config.yaml
hidden_act: "squared_relu"
qk_norm: true
attn_scale: 0.125
bias: "none"
init_std_qkv: 0.0481
init_std_down: 0.0
Each number is 128 + 32 x the weight over its row's rms, rounded and kept within 0 to 255. Layers, rows and columns count from 0. Numbers have three digits each. The size before them is the row's rms in percent of the matrix's.

# layer 2 attention query, 128x128, rms 0.159, rows 100-127, columns 96-127
058:082053135031183126177149164115140143118067143152112138121157114085079122050112068159127141112098
056:103143108050080133131130113135110102169132113130204127128082128112115137085178160152172151115121
070:152199138108094123061072121119105072153194176130186073117155186144166111146145141085113120076167
095:125213162100059115082082103104079042161153144079180073103130146147142142176124169106149154116154
128:150067146092169129184149196129137201134075128162080172126094101104057140090083115098126128121108
053:087218129105105122094149061097156120108104169188137116154144147104163125205158085156154082100141
064:087099167169148155184121134115128097096139121152120117173145082133037160196161061094123083125086
104:120066104121190143150162164138169197110090122180065176153141088099105140088132065151134091127078
058:163106150165125142142141171138167170161071156173156088120131121083131101116140083148184114170171
060:095100136102135101166143137138149114152138152090158127163087075167142103156170104127151130170130
078:086133122143086129130148097176107095116166094094183107149083152153157143122196108155154127158158
055:143098144133138179094135098127114084101141090083135159153159112067098123126171079174145104103140
054:132066108129189151151171198106154157148072130158087137162197118116111128120084145097069137111093
046:127111175131149132169151079105150112082131103125099128099080104144047171151120148111119128176152
071:119150121164082136093100087109178062122166143072177066182150167191154120096169085115133097120153
067:119188102113148084119108130122115073103154119100164126097182159095178132138159130180167105160131
177:143042143121177114188158177134144202140081102167070179113106085124060135100084124095113132138121
078:106134097178104158134141130134125081082168089068131087147145116155163161131146104188122142139124
073:108109085147156093131156133160140104140140052125058185150173061135158177147183094129148118183138
064:154098145119136107178122132138129159194095086128172141094170097096026162128096146065156148117108
055:111022181118160146174176100135134150191121117090154119169066134132109171126157146081135086146145
053:109088178129137112175116147149114102167111039111140152118117115171108149137165111140171107206142
058:165097115134126122154125173120135196194126136135109130152127129103079119134121096072084149130186
057:123191168108119157177143152134125129110067188146194093093086130081088132166120151115130148071142
061:191130159120101130097079166113149164119113192185115150137140149084142121140123152069095160099136
058:140195129140070123126074112142135083132174119077170074139142185135091136059142123175087135161133
050:113111137102178143184148150150104170082092144174096167125083158118093098128123046128093151146110
090:097119165109113128110128082201103075123170064097092129113134112140128118104166120137141118186129